From a checkpoint of a small transformer trained on Wikipedia: width 128, 12501 steps.
Each number is 500 + 40 x the weight over its row's rms, rounded and kept within 0 to 999. Layers, rows and columns count from 0. Numbers have three digits each. The size before them is the row's rms in percent of the matrix's.

# up: layer 9 MLP up, 384x128, rms 0.217, rows 191-243, columns 0-127
# down: layer 9 MLP down (transposed), 384x128, rms 0.615, rows 191-242, columns 0-127
up191 087:509420458430516448489520543513524546481449475511593506494539544487386445478510482561580568478515450499474488433544492519505495506529567526574490510551510462511534547565501480468562541517525460458489497511462463479479453444544534502627531534483540523478512463513448523463522466435462506447488533457458515482515556553508489457464481570437477469596493495502494552506528475493508482488482
down191 080:523508487458561491555466536471553511498545494505424492509496446519496524503534551430477567487504484476597490534465522473442482475464504443385499412467558539517516468544522497503522464498534572502539505426480500508483483566473442517477530531440454445500522481510508451533563456545517502484483529604504480502447481454470511476562556496525424500455559496542434498557422474489528473556541
up192 106:566531395517501436452448481440548409505458511513461535502441514482536546523476514557470456501480530513524525497569522487465459520445462497447504488512517445516441480459536571519493515468530505530399466460461498540531450480467486533440554476520462474509525550467574453496444488489513445454488461418561479477529450516475468461547559525486482602547524493474509486590562488531501499504502
down192 102:562509475522510516428468514484501423475528509426478433490539509450502538484477504556538547607441497423520451465483541471472496507544460496443505441568485468478534451489511586528534511561550517457442461495495514515494584534447484517388519437548547553480488532537500538545435448517551513504436533457453466470515482479522483490493584483469562502452535486507505510524532560490476520531525
up193 104:527510501459584524513461488413478538504509495506480460470476416484521520446566504457499460524582452476481560513489482496528490524566485509459416547518448490500412451475516488403477476458477479539540517460501459479497447543559513470573485482486438441483544466490510532522519423521456495539401571528491541533503542506561509473558534466554451543514393515509540525493492447494490508543498
down193 098:527530540528430559465474521529450533501460469467534499551457523543469497506523477533486435546459563554483459520489469522569474498473435488516482433495515453456448518473536557551517526485570551484482552455559457520505461443521558499483480474491483506523450523517443445429461532563539456515587425443528556508475422472471497459464540451526481501531561491477462475511527495517483370463541
up194 102:561478524488474499450561474576476494466436464495499537461519524518583438506521503537445585493484532517468457520527500546503492473481452536498536430422488488526552469493563518466537540484557430527529547475524493448517379477476443566509493456461445479469551519492503516483463425505476496505485563416504551480442505504475484482504436440436509473496417497437495481541492528485554440528553
down194 102:499581471466470535475504476548465500547492493469457515553474547462507484485452486463575517439521531451487543547487466518406512594512540488481514503476543464463507556520504562588529492556507503459455474503454413522432499529503525559502495492483473480460414490532441518482533489551504543525574473479584489479450540532469454493445486469474487507492522496510569406531571580502447525524438
up195 092:498457531505523509525549469408519495508473515482501555483538470491473474497462499541533505468541492554552483546542462523485446417407475435535477542539426527474494522471575495525424485516564508645499467467534464465521526478478449556524543477544547510481498484480563477536531484460516456457451455455515568487423537534557530488563496520508504470510405510517441478535565488509542499532516
down195 090:594495437444502441492506462554483560427549455454522562450541589516506475525576513533494491480530506482455456491489471534471494480521515452504507564518519539513597510570515515437476513521489462497450501550423526524491497514520449420547446579438528450482535547484484493467480474414464437583518508569490506505499507527499532496523531542466484491473491495527530485534483485536535534457393
up196 084:495510427567525428600517487522468485505456479507480529457495521497587527517498570498507479496537458520515482528530508544485448500529439447567536495560524592462555522454539377531568459500470544513491495465507507469530487537476486536547455512521494495539528465537516495478524391477489513496510552470521491548537549541473508475450543497434466511560483497379463493526501553483441439498536
down196 072:536523468462451523459492534513530510470492488485528399528502492535493567414530479438443511531503416518496472524457387557527409484499486532482525479471540498583463518465516484457514501504567533460529478474487504552472419555470513487507543451504428533483452499445554511511502484612496526528468558493493552539505568542486542508477565481540455509530488528550432567555527483477531508471537
up197 114:515540529495540495537432453511480516593476493467533446456531449474486545428427525496407475447459551466517448440543518522514441532517508485474459544584502550462455544480527477483553533449506495437483509558511525520510462462581476578457449538550444549479493528545512529502505566525571456441530524551472444503490484521475460567488522457422460554513502479535486474450477449491510516470529
down197 092:472500475441474436513434501495468504503444528523468489492453518525462477488509591474507461428547530455509423528523495499479471421516518485507508599562468528482539504430546550484575574529550493510536461562498514507588493507543570434493516488541483517523402533484433456548534474513510542456528511522428535454521468488504503510561446558513523441510475458462495536465420476484502534458442
up198 099:468436513526505449493481511527517441431449518494503494527488502564495598593484480458413505489486462521467517485507495539484468457460471486502514506485454453503438543532532523513471454512480485526449528414478423562484518436497545552426452555488559527469531532499644463485493549556521457463456533478546497541492548508490546493482435497458517519512485478553575563500523549536469453536502
down198 097:459475536534488491400570545553543520419466550557498509474469497510473527517482502608509570492456481447477542571469504501473468549464560486465518438492537450504581497474581487499510430454477497442494495542519522567579522561551463499481472440469549469543528463450495467426507538490428495436484476510493470449570478552577512498491529498549492473516540526488480518529516526451521475479522
up199 096:518538526499556501518488515444494572572427466489534459425515496516521548476555497509544489520458503530525547493469511507517441400524481491425485502546504514432435523553477482468526542466591514443484518460510485528514551496534576491526520511486571567420449508449458506478526559535468451493495437510466481449586474488473458559464497525506494529562536551434495578448498563499514443491464
down199 102:567514521497542522484526479482444592504517432479519454514443404526482458568518452502502553406490520479484455526480507484494565528499567454518532552501477504483451617586490460505507501537585560528471492495476463402530540521493466478505514501469562524513528515526487496486509509497457479498575458497520465571475502495482531483494410502483507476480490523447511563517643501479506526511486
up200 093:514454502494454437499443505501515505551402518475516483532475488489510631528505598479454498518544485502493543601524434477455494519513493492433452508491462478467534444558471440484576496464455492501493475543554533460526490505524571552424554534454497544526473480468511525493525471504466399530522489398562473509515506482542421558493489501518505483452448500478508473504439534506454473540523
down200 095:545511397500454495508453493544564455519529554525498557492557476438530515438510452519520581406420531463488548520445457497460517514586546500542507497493532517493528540460493512560560477496458470479503445510511435575503520528465573477501556551523509426521504458438455517520489551480487470524468517516416549516479507514442500578588471471522552497509508484445502457509460470518517510547547
up201 103:509519479515435424535499528476562502468514512558517518516522494493498493500446510475535487500442498463527528438557441525600508540532421493484533468494424472531477471430444490458602525515546521567569528508498490417453488466526479522482452569495492501442495548477491488458399523483458482564558451438474492486506477497529483444544503436511446505432485523459481513461540531524489515577582
down201 100:500497524532459472472484455485440522510534483611603491494512487477479496513499546444506537496553534516567517524521494436514498550493437462500546471553488518575517524484505490573487494475545562548514544483531503570466485499588523438495518486434415466519475461549494548471500491455496508478486498460574554473507403536442508437471472502567499493521517420565487440450457546448551488490447
up202 088:572502427469562490504494555530507496495548557485472437478516474482514442490552450532548465518479553550484477504510488493596460474504472458608588471511509454499529475496518430479497496456485418514525508495401515454494492477514550482471472466483493511513558500524512488540503529477547499498530429545517504455489507513543482522442450548389465566569437528495512513431523519545410532563491
down202 091:519459475456520501470479496486540476597503522544517510504461533507540533497549505542551451470503438466513495519439461468510547463508458478546548492507454485409493494536460520490556516505532466488477504523450455499543553543425477434505492530507519551388569542483439546425527499426457523530482528531545546524523506525465524553532554524537599560440460545460546540458425529455519448461489
up203 086:463570488484484449528487467464513495500506516534516616460581494510538551510501423481507463528503525455458530518464526474484504525466524502514505505582573371477537443531521527564592462479497487539442480430478449532482458526526466482548546475535465481487552471542549478539525451500500525509588478473466462419531567452495512544515497448455481490497481445508476503530541521471446437447456
down203 084:547524461399468474533522539524495500510455488450455540536585473461523456468531535473476508518432503435482492561485503492514511536518493541452521486460501459547455464433466505482502567500601468494477473491517524564488502543369577497524467393503400513518448501446481479543514486517509483466462509507520490514489512536551496494450507459452537494466488481567435473543510453519572431478454
up204 083:523514534490498495459535502528464451495596483486591518508536564487499540489444431512448439538470500517498515486483472477475495468528473445489461499551561465473468496465368549437518477456519478540509433508556451442457532554541482543573498467503542472446505516471543468519474454467475452496476522535527541604547461570494476506525509586456467534530514496447556521491525408525501540474500
down204 084:559469541511531489485477569465610515455484499527469501526441419458547504442469555526504512494477500498532498530537475487475525486417527561493517475494495520482503487566598497510416578503476488492510521476455529596498440517431496541513496470498507485484463576479481496423506533496554562463504484513490558377527541419489534538465514437545491558445511450528472508484443487527530525505529
up205 083:533521403526536510526425442539467545492543567533445550451457530489496560519525510498490375453474442516432501516519502508505436524502561492527410451502493520490509573489540532522487478575545557407461511466555485520530457535458533507546549460459466491489513575489499522519557544491513481441470509518502503522466482516546472498427478546491528457473540484429416490490515536493482570504522
down205 089:545509531519509567488467500434471499456466460577538550541444472544518505563482503467516489462548465410541507468439549458486475504515460458489493501509470564530532474498514477476437434496571518490506473576444476489485578483581489506554497451510511471524434457496479495521479453495471580521502557523482467509470442482468476436507462508494431499541492612482502503429532409514535515599513
up206 114:483506481591450501494507545470469458515484470606507508511501446427559560526523567539523503502524506511501448493448552492540524502404515481467475464468525512438565460442525503497528563489445471467502462442528508473535543552493560552575547506482493469445391496483534574532479539504479512540510483523554470515536546578459486525580524567455524483542549467534484442509495459460459483469505
down206 110:569497539443477530498416493478548452496392536552507501524528479503509537492515497523482521435533570560487500501499481513470499485538475528547510460480455471434434485442538563532516514475476452483507541480404515525523472535421473534528560478439450554456501545531466447441507496506486526522445483513509531426539536472436492431550456518458527464532557446496521455481543559446545415510446
up207 104:438507554438497523503528501521476567492502520502510480553502492514534425517585524435521408483554539532486563536538526472496513448516496414450532524502464501445501455534543511500560490495468402513469524497470427551563500495500496478460512642446517543499459527534500460504549539495550503436486491527486461503516545553541477466500515576502597482472518503513451487537535559523541513469566
down207 108:479522482485519456515507482424548506532473549469515511489540573496561514495466503465508498529564401500495537440458527549480518483424476608512545453487487519440557547490451533472515535540434475526463461515460492505446479521506434539459466485539499541501535539532530542460480574413522492561516511466506499468489498450502568484486550549531407405508449549479483472411485476447487448483529
up208 081:504502529462488505468526589552532482488527484476492495470447501495538558538454471525428458482581550517471559500556515489490501440435506451490536511524541494519467477529519455561575378449534471514493532515507481506508460563494565461536421481486517506418554551554510477526445449476501471485501463478410479488479493529494426577446437554513492474435518522494565518427487475542476542519475
down208 092:517520461440531501454459424563499475459529514481519448499498495482444464503457488500470568556499522534549504507504507545506537515512503524494522454443469421514457376553465485480459529512471459492475516503470474492531483527561522490458496499518490482518533544546508492519566478543512497491485391532548520529428541470478478584366530478497351474551490497510432498476570491497521476485499
up209 105:504469571507574555503500484464543473576447505483486491552513461452500508476541457454511530482462468470456479570495472509471441505474506497522462483468475519549499466476427526477509517465486497514494464563505464500399585443517478514498492556449505451567541469507513485459391480477552509500535483520503501470556524502500515468528486485485526612536445423520403418508582437515510532518423
down209 110:454495494501469504552519481515480436578529530547508486468555487497500584460532491426496509416605521444554519508483489524475523502525484474517521501465489483455486465539418469424514507490508467540505443590450495494471543556484562484407508553495531493480535508525513459441459504469521534458484498438496498526575554461487541448507393545526450517445506593516520520556543511428503496519488
up210 099:494444425505547504479481518470499555482492491530476434527479570479467455499473503483491474462517473552420501514523561499511529536503547535551516528584556476514474531525496547476495564533445554516469490429530554527454490597475538494468398448488493407468459543450433487511543519471518519531486488470499449414464519522448478497467498492456537571466469505494546536487497583439537561469422
down210 096:484536468412554445595516506476525479495505488507500583448425523448520499570564470531479512516544553492539452527476474538428502467515487462457501490433464550518501521492471527462471462525595464414492522447438546606570464534508524497457497508473426494585514507472530519557481498468530481473482481526519542503511423471513475442501547521471533546501547531501516465452531542459503536575514
up211 101:474495492533508531450571474444479513438522542495456473555594472507456481488505516583537557507489545471465518512520450495560486402474489534398499419552491517568540469494481467502554514532478433517564471484490471597467508513523519463495493477493494568452467521508454449480495425527541552455544449496568546469555448507522522456475532471536455502538527464510550531428546490533502480478559
down211 100:550474514471425524557516496449451483471515452434495445461452438557503464508516456412478455486524563526517520515491515492523472535546578501579506562425432399502458444509460470481473500495558524527519492517403463495507501435524462516454446502603472505542472496498514484478527536489478502433554494525565530520519545521523518574527513535463462495526491523468541567474533465513539568511446
up212 102:448518552447491452507534508521550516440469520458512532515520577468473513360537520585500528520446441476483472506466576559548505512559497479500512481544615484561529482471489527493502451466441498497506477448413498523469570476480476551504482526506484518573505427484549555476513535461536511533497451380473552489515565489497518502492498554486529534523539493491454491441548524477500465503524
down212 108:493493535508445555433529537486458563515518498514407508484501507524470476437472517490506498558529413487425549520541522509492526455510462468496560455570521514510564442525555469507508477540535511476548542522478487593473523484583476537531502529522457528435515456504476545533509515458513451483456528495476489468556475461449531537589532519530466456504569463407469436474462543456555525595454
up213 092:536525497543466509447530531428504541509526553461507466530454516572526496508444465512491488444521422514512512490514565498474438470431491505516558466473559549560533523520476583521504514447451415478541496471428533461505499526520484451461473479532486475523486501415547538522482504467557394510463447497498585585486536531505514552530530544500564537470529483449480444429424470493542466546497
down213 104:422549481499466551521534493530553500378543511453494528554471497500429480451427528515513499448523559486509510482508543534537520573485520452472563442543468489526501545514494542474471488479513527528531476494443478423581491482509518508495516490440503440516483454539481502534486470539492523462512499549475481499518484487476360465538577466458452457470392440511561474540475547441517536542511
up214 089:525497519527477438455493512506481451526488545489547506568475505427472495444524521524523472481565570533502430494448475495513501511536440479560397486536534564452540464483528487482525505522506516488418549471411490404480469463485468476507517544527526490537459470514523503523473510574486526458465544471448467439480580512454497528534534584560471507511499515512532426575554562504470512506608
down214 082:502494476451501471496470436544493486499534533471469415473517490440518490480479472440449581426507505519535493550438500567539492521513539482449506447462524437477574444509459409469430442525509463534548528562533510538489484510441449497497577494511546528517481462501563441582556441496478479510540550492557515547516485585511521542531493544417459448468504515513538506557564492464529544511485
up215 099:550485475499552444418502501425449517441449549469488587604490476469493473518507526557425501460441453520454502498497437510510459518485498514525465452513570413575529498457492466507479511466529532505578525499480527480538475464523504516510546515530492505484535544501516410486477433427503522503549478411477558513570496457499516508511556505567483522452554462546478517526511486458532585440517
down215 109:544383515509473544510414562511533464458435493459529492544477435533509505468444526488564532471480459463537430528569494476519422528457538498529532511507556514496547506535552546481475473499495467547453441552446546522602510514595508527556515450473520471459535482551444435472508535508523472466572466429484479486536473456461496541538478499519462507488524484498582493534493556542468471512484
up216 105:557550529455548506455521511474495464559511529466490494506531487570543484455470518471466475496549532431504470462554463554571431520493447494498503483557489421553530493511458544489448478465509494493458616477434483441509486547441546542452502467480515477621472547558486538453459465497449570528524475531486447438548461487544546568439502495491541483500461500545531487488466467523529487530574
down216 115:457529494538544510497496497529478435559484534451408475495489531487501464484461531473507458511446554498452496502465506600557516514446559529502463561587466480447466428494457534419550534481495526517467458475493514485456521566442464547473536554451456485504482550471601510422486516543466500492532483506464538471521501515497521520419556531411506551492502457535568479538467406458482474495491
up217 103:518490474512487535465502516473512506510482437480454498533484463489539521515447543486535500518496524499505547465410543479494558484475548473473468449497522468585479490482452494493473477529466487578575442542526551524496434476560503548437545531529500436542433537514502439515483423431500464468492539472532494522528510484541527540513481523478470540475501292479426507483505504473545492559461
down217 110:445494570502476536516584520480482478525432508464524465490524458536520495490455509491526489520567566531520513481535486508426498531499546454539459509485463423465520504414473544560464537495512569501457458511539603509427499450469480572501514507512587418477456446459426534490433504541534494491547468501540449503502511529499466503421445514464544492523542551482469558529589509562498478494547
up218 098:553549557531437474436475482482497535548429479504479523432557473482498519508491512488525597450532499459453503479512475518632465481440512542542532531466525492458549505545481526521485474510435411500565469558519504360442459566486477476412495518556510526529484486490550526536525522449550470583492491527526487465537504533521517545505453480526511484534458490502502440558502499504527490489539
down218 096:535468450468520430494496492504523455512482550486436488427521537576519546442523456523529446471423583553490534478500535438477496541497548481487542515488443486493557474538481487487468553576450492479466437651547517452477563557491496492413502519517555470523447494533474499500599441508472565473478558524510482499478522504505500532538544501484483453491491460501534509501450429521508524446528
up219 090:521425536449579560518461513540508511590507500553551471492429428536501506528471572500488445512456490531496545500518447556498546520528451483505499521505451413521479436439495458506484423497442474485445533501449565559523489555488490570519508513523495442496488482505467594503526479594488436531492512462576502449507469506500432492508527509516494487519465550503560529508548401561515468517493
down219 107:536471506460527435519544473539482464489505599454462566502493484545519524554547479506503501416515509460551506501510442544461503511529550495550558494530519574598578466512552459454503491533451480503509498495492476520564514481530431556441536509495480494467475522543445533467505528549531494554542569482509454517493517490467490474448502558539403483556516451637493492500506471547513561481438
up220 101:504511544526500608408436425515546517528530519585497519534486481582505443527545494505513396537502479477507488499502449433520456496486438515454517498548477442502546513522388559529469478490485514552513514450564504505503505551472392525531516489563491425510491508499467468412502480549520518520457524512494476545526430542475533454526529500461485569535483533539509555453541492490508538500488
down220 104:475465540563519504409492471490425548509472454529497520448492496504534518511543505497495481455469472492523570571524463476504523474540579398435472551489448466457558509475465542566493502493519572481390500496502461538496537484488491424504501505466537434503517494492508536510457485534468507510462572463500524567552583518583446484527531474520511458455454453544479482463550513474483388530523
up221 089:508516487531515518487494512511520531452478525597470511498478558576501427493484521513512514491515474487452491574427545488503487462442437523469472459513449551470458499549552530423521404496507506487504513454604452529477493583496564494560518529444497520505495495575592518476526537415428453547519521504532473415501531439517500531476433509544509531518499501528487536509470594465529499522448
down221 094:540532445524451478503504537559522495490545563468438532520471537493475413525509477489470528462443467499513513502540555530445478493502557492497480504451534454462505490525532510464440482498472554532543474471463469490489468466594465568530424500525466474498536566498465488485571444429505511485617573528544493571456548431477506504508426543475442406524514437463567506435489516497516523530492
up222 097:448482464496439466515483550474514563456434480520559476538515528499561539524563512450493521499567522498497541546561528515554567546553446461491488491484537445427457452532437509513449429493481487493491464484481504403555503526521513544476591508491533476471499436524480411494527425528461470513507546513493541492539442518476431452540515459535541512493498426484523449414427497545489515477558
down222 087:551464546497499510562458500517493521508576401493460459471485531499489449498428501538541464599459511547495520503536518504547519510486498520461493563525487579425526503511527522502484475466541487561566558545502482553589471507453479422451464545528486387471497481490474533546468527500492511479524514445476497476500519583482472536583494435568455498541505547454570537506417537507493491480469
up223 115:516563515500546503561479546470503556505489517554469463490555521430501446487478626468440559493538502564471477430539518540481536546486511461518435525521541456495528534488498429564423442549497470448563523531474508437452523435410523522557459460429501557516491529513497512470539483502498499447497490480575582495484480438492504572502531559529460512523478477471508488495507473523465568494459
down223 115:472500526593432561521463563583494510547469455475535527457469456513437496425527539573478530492502465451544476526570496524446533504529512490488501525477516554504526448516511502519470471538500457452522558490503526506394479473460542504502454482442461515487529521551463561507563459581481484452441472467592563492519471522533500482411446520529507467480475488520466430553503550525440459522448
up224 094:556481499463460551500468522511494521504541472530509470486497552541496497510530557567477517491495493472487453574488463453509598490519556485453527480486564571496478583490519550518455546515462355536493514506500470486436564521466534543589511511513465426476533561525553486472530441526467548543429534520516492455535531563524520542509468511472467468446484484546556503466552472462447575541459
down224 093:419468476515521440547533488525449441487447542461454500497534485460444513485468489482465531454534471521535496431527511513473485502519422488459544493501557527549452471541461469456433458455563529453541522436465541550535448456566536496463466452475574493523504452437538529530540599482531508527494448512535553514413497422565498472508516486502535538531481452525487545497460470606481450515516
up225 093:488451491512495436528495515518505583508464474506567502507456518482505467482540522532542503504450470489412442500468464417521496515458486523466376530502484486564498487421524542432492521494471473514567468485570557507525542547553535499505522504459523624578556514507443491479500541577541585504469531492505542522569484481497517467480494434531514508481544483533587518481495494544488447470564
down225 084:552507490479470477495523486456442493493581434462490518530546447557537476533493478472466468472462489463529487505531477526465529506542485484454540533508499525529551497470509517534543476481497512540514446470474465535528558494727510444492543475484510456431508491552482558485486470465448449484532533489438493494425508505521500499586496539512423533513547464500468554449522483473462576510478
up226 086:452571539490506603513442407489528549499514535493487603582433474526545465483534481530422469433494460483489511502532405476512586535472500455524508475526549500493515480527428442544506539458487498503462533488511526497472510498510470518480443503530524489491487453535496478554459471523515504506521493545474507459454604505452424561498458448543539523497484562548575478485494501531508403479512
down226 091:493479542468503494454490498512497564565528431513544390578473441486473431519436502513556615482507519476542465489578512456475518447491485512502502516455460568500534491467508548507466524544449543543499437516492546522487438511430520527556448450483537553509564510501502501510520509536462476470514468489539498520543425448502547454435584521415516513514551486470506528511491490435424477523459
up227 078:517546430493503534544557501435488568472532504495559462488479523510470525475481556498506466471486528503479406513513517545495505519523517547510461423501454474500501471629517463462476493497566546463464473558432531460501497487451481604519499539503627521454427508421451520516489518455565538447486515468481491467417536411576504452525547505487493526526508480543520502471507524523513471496521
down227 080:525439546502501494489496518501561422514480515440512535521523479551558494510517471471529506511543488502503553529465490471521558501474458491445461516541568460514469516456507426572518460523409455492442557445582422501513475451468501423514498489444483540515559473536531485434516511514514498502493385566571574529563447538417531507535492494529484467445462567476462477530452459468460496524502
up228 095:436523489465526507500511497533501556486557368513434538414542462490448581493493479574510498478470451493498502468529494471473487551400523508504482479456522509510483545502495460538516526559487517571484500477533460467490505499580467460553471476473518466478459538512517526494494483459546494465445559462461625525480500561492417452496504474568490440454430502533488495490543493456444417529505
down228 100:553446470525394466538510457484534489529482591505572484552510528500499464551466497440520444505490494486448519502476529479538528454560490531527473522513504457441455490481514543505452447538520538495480522544449574442418501511508515497474489492509419521484541506454395522500531480479492583516470426509530440494448488470492560438576501439461465542520543553520590568484467516466533544503480
up229 115:559452515447472513507494484517469481524513511499419433550446490551532523507513477565477500482473489571498505514515516498535430507504510490528500478485528382600564486529491495541519515503511478526562502469522489483458499489546467459527524554523448482451502558395477490452475498461517579493480555448485532538450525501459532454439589513580478478459522494487546479454531554541512403397498
down229 111:475458507499445443538538500480487440503500525509429469593510516504564558476491506491456529514505556548510489484496446496528492538544481506494450492412492437553500536574514526503465434516444547510504465484546455433454510490471545526551479552485546446441417474609426502490473492438544456508463555495520481558531503505486434492545550507534507537504508558539572456438516429569507496483533
up230 096:468478516458554529547563477496504439465495537534466416488490579445446500515469529437487502444577529484522518498510558522558485550509481508482525497472497444503501484437522437478561480443482459571467526528397458523470473470525603470543484538488511508445460573555500476478477536513460532550457525475487607498485521499508542506502573455570485501424477441484490478508544506526505564456546
down230 097:496508515528487484466453493483503524526480480428565512481499554449505562484431473481480469367419495513519462530499437492468550416504558512508483412508458515492494540515464523554460447535474519515495485454568498506579512508506500554466490490479449489533536511451497544493537512485479534522500438424588518524509483526547481470482500530441460496490578459552413562450418553454515531436511
up231 107:551474461517549461496481475482506480485552551467531487515530559476532481562490476513386497456494450541505501471484468529481519537472482484520518520438477487489451504384496439485528505474478545454495527507499452503496446548526447547548549532485417494532545477485506548492399483503445457513464433507501504524486573529532433447521519545472499478509472426594487433553602473501526503501595
down231 118:469498529501478507483447529585515545492482482431441549564481458492466439566436432505472573497412568462517516494504529499482435499560456444514550442468483452599500565504489504450443501511507528493540491501488544469539534515493539516471449512491537534499544508533489448515492521404475540538527456399493458517499492464489499517592535439503516526515482469519503499399511533474536491422473
up232 096:545536524468564520540476535518574516570507499484570429567515523439539441531467517578485475571502478581517536434538532496471449511511543472507499535538513547528437528479496449441536486475525535501553515530445430537463506584511487540484497481531455523469454458442483555483430539469456465477515481512471425472429468486535484440516546481442598492451436476507528514507483488459460490533480
down232 099:563497581531477469484520474483535498424474516447560521471544497481518454547493502513486488483461504534499462434552485525460427509483526527415471524511459527446528478480532505454469478477515531461549518499400509498573484455591523508513513476473575576471473523481524455446501555463514562522504451585513462468493416574500475541547576483511502481518486508511401533512546427460503451521438
up233 105:470467553523491589554529499501463445483412517524459499527478467503492490522473535557436449576530490507499540522514445474463448429517487493477468461549511484485570479501513479406507560483513458578510531492460504495544444481504433465511453472578397484475491516458410494458486472432568534525517544551549555499522514503522506525507523455537532460568483520443534462496561468455507523472579
down233 103:540518484508507478496472473457520503442512516536459501503507496522462471534531535464527470448461542509591471494575501534461557480535511476399524494596407483473616486457575526441525496484404510489513551501449478515501528501531479426475434484534462512458600549493513437515525489486454466516480524534545526518492487514515457414504444535525494550506557418559468469498547458524500518501513
up234 090:462535451476548505518464495507547544549498486514555514494539553548478465542574475521475503443517538467465536550421470531486462536390461462511508524552547567437438484529463494589541495545468509574510475478599504539533537406458443457488506596480501539517500563469475446476541547481501461560493449534415490453518448513502518511520495483456509447507458539502460501479501500528501503548488
down234 092:463433489487487525540503497505462510484583464412514503459485491534513494515497508476503527494525477428478514526527510500447569480558519543432486516544463506577539462468401529449541472429516539497448483488426495488619473513526441409480453465467544505523549493547520529499531453491472485527507505514476522427479566510484515529560466510465436509477516528540512502573593470437579552534502
up235 104:504486508487551563507413489425468505511501527518505463479611460456467499473560492545493497486499520457589495522482541466487547482515513494480527474508520482520450505493520476484486460540416449479554571521559578622500515532504526547499527520538503432526503418390494474483529494514514497465434532512493483508540461430531521544549506527410426487514449461447477495507509420473526458482494
down235 102:532505477524522525531418431477541448492476486467519511485517468534491494411593545478603572483459444463521541518543525444522508515524462526470474484487522536471422538523550486480506466505506474547558436563469515518451461401425548509479556494467498553477480474473513519493582475470497519480528504408514494501573480462434519508508559476524550548485501448458537468519479506538572437542467
up236 095:439503493512446529479500516434499509506455487475434471476489543523453522413455569483529548448559489495551538477510538524456549483531520469484541481537497533489535487536481534504471541451476477557491506497496493499539530506429493626429558480518499568430480559488575476477448504452563422533496543526434517422583514551440482543473499491448510525531485467516502581497553492483537427484476
down236 104:485502457520497509518568523478432506433539501551531535501490482484558474505534473524414574497500499446469524486536479513597421535470502516518524473436506414500490463496559546536452446521516548480507474507485505475515515502547479488473549461531469409507481440492444480492545531539466477499582510473544494512543471458447526413452497477530508507451473439490514451508587517563474577575599
up237 109:535471446481492530544430501524429485560472546475510434535432486522522449483530485472531478528536561476445517476513503471533466451537437511521549478525518452554443497471587424529492454478415519563487505551512558571475466547466522521467523468481497494519497429524549557451488508512547568485462483499489463400500498420487510537558479486530492496456477421403520564520534462550473517489522
down237 105:457516466440474547463498535503481463569541476433514496516482538535481476483467550502479485530495508460476459553504535467430514609446552543502528499524496573497563551494551455569541492448562469442450535470527507508493537557411560434448509435466507462534480603511508467468546495504478441498478519495493531521559515479517437423457504541540528484514445452511511493510481510432437445461456
up238 089:491460477495533487458461512458502474507540540506554410527462555489488488546511537484449423538488518491534528476540437483520490448539513446456441423521560506519501514548530495457531510496564543515462467469530482565517508519500568504504527481592531475490471526523476468548546487503520525452521548511550524497529477473552517533452628451500506581484464413420515473485528521432605484504425
down238 095:488506530525419562460567512499538445480472486526549500539513490526557500435490516506503520486421492436504524457547481452397475460493570429493488489489529494521543519585507497461496512464558514534434466396498461516532546480533510566444515443471478462585445482557511484499477510524500530504512508518479457473602522562438443462494552470481496487575540526459552490513552518535433488461480
up239 084:518539613526488532460463493431458514538496554512475492587497496521500523445547453511533446547514514501494550448513538453494536603495512556518519480549435508510466479520488503490514563484498516502504559518486538455503543582537514458498447520484465600512487439520505470566465534487498450469532524545523414469522458489503484552500451570510523500544557519508534487426480551599452444525431
down239 083:484489571461538512509459506389569522537506461511500473586554503491469559514540441456443532555528467523575491532441514559489484487505541449454529443451478553482397509457500488485453492513525469495498497432535475502437457539465467512532479493453430519519476469478510518493450476587478462540468449569574491535483505536492562449445507500497472561494530571502497530551543534473530492564545
up240 081:524474559516490545469509475536567516498517498464460531496569480465490530505504447507456499507536497525459527461467485464484589526481493529432479477522523422449428532494460512541553569383498515422501471516442514455455426567514480483562506520534492484525459507528495467556452471532509553443542491494537556483518478503476567481529579492387463487452482497484535478495501500488434574519600
down240 096:460485469529509459527478507563461450541535517490491506504502512488546434623491541441404600488520516552518504476524561501527486525525490535485519521496474543498553505506425547468429573465486436404486482424466526513483537458451482446434497514467473483485501496573531506541454504482490557480533520411532458513471542520603544488557505477526447492503479462570490484499489544469520485539463
up241 091:520501466524560586526573431499469502531521384451556566510468479531511464473517499491536495545547555523467517474523505444464484489465499472475486501584488513428528513446458527434485450517549482459442514528495547527474555471552457493463568529512512510483502478483486463610533489594499546495457454445456540530505471500598501475499508463505514443463523440458564469497457528527501567522536
down241 092:452500501573530423560465469506475431459531511441467531545503479481440472472497550462546566509488471485508502498564495450410554493528441495440472496455508523544489478462514596469461479458458502517502480527461505482481531514559497388453465465512558535521500526498492579531517549413475504568531560455527517531549551501531509433548525518554486490579477543501491506440452513545528478564509
up242 106:475485465531469466482480563565540586410454489544484516559461528463552460506495557514505549461530439507521430503522437578486498503453493496462468469478527534490495543513516535544507476561587427516522535537488426496474451530509515605471487507530467586474547567508512494518476541466571513511457470514498495409418470514509525471486474444488611495538482524515482482518455505476477517539535
down242 110:451478526532436523470538472532462513506522458442536538461434559545589491507435502557468496469548545478536547449538467572457496451525498482535541455528510507579514527540508504499462493513505504550578453471554464547507427407598544520541410450526542468536516462520425493554500483442475492487520527546537446496485492489544521525510440540485500429515523536460468528517494534554515558467494
up243 097:558452549471481513500471451506432591528533514464451526459512449556467497493522469523493470508513417492460520460509501517496524495487488500516482449543605507511507536552522540484470491525494530449585540561449492579483520492506531516481520525525459473518535518494489515509499551429487486457540506475495545492445554590601385487466490472469487552495534525502446536455579493545435505394541